{"hidden_size": 256, "init_std_qkv": 0.0249, "init_std_down": 0.0, "decay_fraction": 0.665}
Each number is 50 + 12 x the weight over its row's rms, rounded and kept within 0 to 99. Layers, rows and columns count from 0. The size before them is the row's rms in percent of the matrix's.

# down: layer 2 MLP down (transposed), 512x256, rms 0.099, rows 505-511, columns 64-127
# up: layer 2 MLP up, 512x256, rms 0.106, rows 506-511, columns 64-127
down505 083:32 60 52 58 52 48 53 52 35 29 39 71 33 49 58 37 60 66 41 48 37 29 34 58 51 43 50 44 44 39 47 58 44 50 51 34 42 46 58 52 74 64 64 48 68 38 23 65 59 55 46 45 53 27 36 49 47 62 58 57 37 57 49 42
up506 051:37 53 49 60 54 43 51 16 48 53 65 48 62 42 56 37 30 46 34 41 47 49 55 44 43 54 55 48 47 57 46 35 44 33 55 36 51 48 67 64 49 63 41 49 50 45 32 32 50 50 43 34 52 59 55 52 57 43 41 38 35 36 54 61
down506 052:35 30 40 59 58 43 57 46 42 59 42 31 59 35 58 61 50 51 35 38 50 69 50 55 50 57 46 45 43 50 47 56 60 59 43 49 64 41 48 45 45 44 36 55 28 47 52 63 45 64 36 80 34 31 30 63 55 49 48 68 62 33 49 34
up507 107:52 41 53 55 61 49 49 35 60 55 70 54 65 50 58 51 68 50 56 50 70 42 51 45 48 48 48 57 51 56 56 54 51 59 56 39 61 59 56 42 57 64 31 58 67 38 49 64 49 63 51 67 51 45 48 50 74 37 53 24 40 90 41 59
down507 119:63 50 27 64 72 51 62 52 54 41 48 25 47 56 60 28 53 62 55 38 44 39 56 39 53 59 46 64 40 42 37 59 41 45 42 45 37 43 36 72 57 63 60 57 53 43 53 30 52 59 55 59 51 34 54 42 49 55 57 35 38 40 72 51
up508 078:35 53 55 62 50 27 47 62 50 65 44 58 48 31 59 66 37 48 61 50 54 48 51 52 49 50 62 43 48 58 47 54 53 53 51 61 62 47 57 51 27 48 26 46 33 49 44 34 62 65 39 65 51 49 58 53 52 44 56 40 37 47 58 49
down508 077:63 44 67 52 50 36 40 61 50 50 66 17 57 33 55 37 28 65 51 40 44 53 68 53 53 56 49 39 60 45 61 54 40 33 47 35 59 49 53 62 60 53 57 50 51 51 49 39 39 59 53 37 35 69 56 66 47 47 54 53 39 57 78 42
up509 089:30 69 71 53 45 41 49 62 57 38 50 48 43 52 79 28 50 67 58 52 49 49 75 51 45 48 66 51 54 72 66 50 63 54 42 51 43 42 52 29 45 44 76 39 30 50 68 67 60 34 60 40 41 57 52 30 52 37 54 56 45 50 57 48
down509 090:40 45 51 56 55 46 71 43 37 52 47 41 39 39 40 21 55 48 52 58 33 67 45 45 58 51 40 56 51 28 63 34 55 30 51 38 68 57 48 49 78 51 35 55 36 70 51 46 63 48 53 50 42 66 45 37 53 68 55 62 60 40 34 55
up510 109:58 29 57 38 45 42 63 37 54 62 65 35 21 57 56 47 56 51 36 60 43 54 43 50 52 56 50 36 43 46 54 31 77 43 47 66 42 31 59 54 43 46 37 64 48 40 61 56 55 49 43 73 41 63 64 46 53 38 60 46 47 45 53 72
down510 093:49 40 41 46 43 49 44 59 76 63 70 62 56 40 47 48 48 27 47 39 36 46 56 53 49 52 48 43 51 55 60 31 50 39 40 31 28 55 39 37 49 45 50 33 44 39 41 43 41 37 42 44 48 42 59 65 56 47 26 54 58 59 62 50
up511 099:46 63 56 58 30 64 57 56 50 38 70 48 65 66 42 59 47 49 48 39 56 49 48 68 26 45 54 63 52 54 43 65 65 57 62 47 45 51 30 53 34 56 59 63 70 58 35 41 43 32 55 59 43 64 52 55 54 02 44 32 50 49 51 47
down511 100:43 48 24 42 20 61 57 36 61 67 59 44 53 50 65 38 48 46 49 48 67 53 60 59 45 43 55 58 67 31 48 60 48 73 48 38 67 61 32 58 61 73 58 57 70 32 44 59 46 41 47 50 48 44 56 38 59 35 70 50 51 28 42 42